From a checkpoint of a small transformer trained on Wikipedia: vocabulary 947.
Each number is 128 + 32 x the weight over its row's rms, rounded and kept within 0 to 255. Layers, rows and columns count from 0. Numbers have three digits each. The size before them is the row's rms in percent of the matrix's.

# layer 4 MLP up, 320x128, rms 0.357, rows 66-80, columns 64-127
103:074135149186103109165142145129161130126138097136144145125178117098208182132142089113189122068103139107102088136115141107109137119106080125133145129121078133106173199162137094159081213170145179
098:097134109112111176172123143164120097141127171118124085147083171105166120166138146124174100119122110170119157195112164105085106147146101153118107083144147151129196130171109146144180125079140120
092:107097089140150119123140139095130095173139086079187126149104177181092168116143126116180170147172095149078117116137131136159080118069123193140091163167157157098105153090149114172162123107120121
108:143123058068130130138134148117103129109045076152102150191115114103125087134151128135065138130114146093055101114162148187111147154082151113106110116155087060118116197153131168091086073096175113
101:109101094155095131132112136123137092123169146136179155120137148118126151147172171108101112117111151158147096152134199140150123096133175173089168100166129122187040120145161147107158146163142139
096:146180148088131141138148145102107142156145121065131146096129124150165153103126120134134087147182134068105180153128102170136067121136121138137111106127150185137155084117203124104122130116119126
099:113124080115128192103107143110190166160084168139093100157123109122165059154137137110156110114144104137100121135157127121147147179088114119150131139079119204173154134089121156162133149142100020
098:123136116089141174084109178108152184062167142111145126155136049114116102109136123058157171189097121064162131143117095130176154106186050140126119111189153143127100164138129154173132165103220107
102:089095165106158164143102074112111152151130127150092062186091083116119125079136124130127111097085150116159154072151081164118120155127095067109108105172130131084145123093170151103102178162179169
099:109143105087127102130134058102157188121116132166112173117145175166090163103146136102089167111119136104142175214124157104122144148140143106136121129182169143107110109081213081105099099111083147
102:132105095097179147128131106154132142148154157140133078160146115100118168126100175167145142118079113091141177141167124048082157104128152122137185166075091110084110159166131133072147198190104139
098:132102156110111134056099112110067116115064108115130089128140050178113126182135153169126105172147098081167096097145122111076141110103157093129142158128116143175139121078144146124139156145062132
107:163102161139131090191092092181124211160150164103108103137053123081104137093088093118124126181158165129131133116105147148131141115138154159179101136064096057107125158065148156112160098149066162
097:171164129088116130179121106091081133167106127132067114143119115157081118104116044146069185079085163131130172172170104093166156180126181125105149150138116190158162119104086133121117119076141144
104:104120097128111143088196095169123142090164195176111078137122122131092099098104078096108084123166115053160117198140072140146133143097059150148196183119123098181101147119117157125115124075149161
# layer 4 MLP down (transposed), 320x128, rms 0.198, rows 66-79, columns 64-127
098:155144067076109102205172094107108128111125126113081109106131063134149136077092089146107103133143074137120169087145167125164073151057091178154109118137166037129075164109108097169144165140117129
102:102100108105149118092116168058098182111059145132098133114114114125204097088085064098178105124135139088107152104150134132084109162106138096165141087135186125205107130129138168080141078110128113
094:090095158122160127160128132131118098114180119134148134128156111092111068162066109120255171141153118134114118147154099121158113106078118155120163082154118127080123143104136147145141177120171156
106:077055180173087126126082138128129127158090123160142125117100093092109109157126186149166117090151114116154103151131159055082109128080192071115129111137130109136126164123152095167064183132122124
104:190130121063142111103106165100071154033107096138136072174162150124111140057128118176090132154115100122120106142119143104131143137130178136142083132101161140137069130153152107202177131146136114
104:129142162120153164152142132117133158131164164095150121115108138129137133165153094130066101148122122108091164111111131100092128115162104120111109102179130158207144139121145101125103085050147165
098:148172106158097173122191134157169063128124067173138117083122113117201150121195115147102128113071118115128115164154139147111137182121093142138064070180141179130154128124066168081064140119135185
096:096139127097111120108118084124140144146100096161137145114131189133158214112111110091066158098095115080175072130079120148086183105103142126119198204100151131111109146127143106101143139123112160
098:113108129135094113125076192123086091130159094188131119063169165124089114180108116120170074110129079096141120117171072082183140140129132125139093155138100064145160139214181108117105166106144147
101:165091124184133134113066130124109142092081066156132152159076133145143095116071174133115167156058112075183145132189174097152102125170158114108126085151209174129192085072095137095127129114090140
105:036131091111093098133171164187086156118146106138138124150073141091139111160128127154150037100139114113094136125174122201164117134131138123141106132107182139142109150136109138160138105129156128
098:154133146037144129147152168073144083094126135094047149136139089121107142078069155103010137111121054119094094130146161148082116106052097070161108117187122137189083144131078120107133127107138148
103:136097115167089154145120133075114137077140107186107135136127075119072114136092192148200155137103119102151136165141087114114113113130134106123095095095182122146098075111136131189077114151167138
099:130115163165120071139119120137178156129077106142078145125108078119135185162118101101142121136168050081137130147174086088134149127196121182110146119181127090150147171126170109203174127152130141
# layer 4 MLP gate, 320x128, rms 0.357, rows 67-80, columns 64-127
105:101145204120105137135125105133075121065104136179142095063121118139103127110089114107085121141124100102112145075060120136142196199170105172114187097143169124140177150133071187146141182132111122
095:140138121106066159081123145087095130108109163166083107097124110151162100122163156129068097133153120142150087174111044114152156163148161138100116136117170164177154102118164143119125132144112149
108:157190126152097093087166120103146144146112143123105124115155109125109121151098082184201137142121086154086123106122129121142133100149135174131209126031103139135153092105117189144172137134135165
098:111170079125168134181104116104141131104144148105129143150163167166114137208135157130189122133137156159076097122071157117150130097153175130099109098118137116060132164125181190159121070164177094
091:093095188134130097181188136070174139056113083216087139123141123142155113173161132090088102165086192127136200157155097130072150104145145106178119107104125110113158155120138194173104181132164134
100:134109121134141149157150183154156176139200153113108150173167088109138163148082127149111210146156140110137152177141121112109120111153122148115099141190169081092145148067137131115083156109171188
102:086165107178152179135066193157098211153176110111128067181114142104187165158099123147095136154118133098102126137152082127136172134148108162059091085131109111102116147111108158121083123107105142
100:114143129107130152133112093076069101144126103144106142087095198127097030127099116128190129090120167109141109092128095116198168110084093109099194125107174157172152123161120110102117095106164132
099:111110166143081186165141153105173103149155117083140134102164100115114155153119105137218168100143167102104096088151131098108159123128068197161141156015117072139125190139127184132128173134191131
097:175136124225143136139122073128122123113163172073110107124100109125147139178151103153138105084197126144128152141211109118169152121152157077127138135116112140115199127142150147076133150106149109
102:141163143119094178113106083119116107160068126123100098141107101188106090132111132104108129122082155116119102168161193123099072081168181085157117133103132111161108088118085128136096190125126136
098:069094140102147166167167141123143139168151102100211141108097092095115083169187111124128092067093122154143101104113125098146143077139104179133131150111193141115116133145132134111174109119082165
100:158107152135087100124099093118125064135128125114102140182176107101074074108140170084166170099065056137130114108069146129132137080125178109154110131186170102121143130117158130147124188155127147
100:094119062093096153124154149136106081110077103122149134113168190145082115175069119176109120059119168129074142077092084141114166117143147153137174112169162140118127153135099132092151153124151129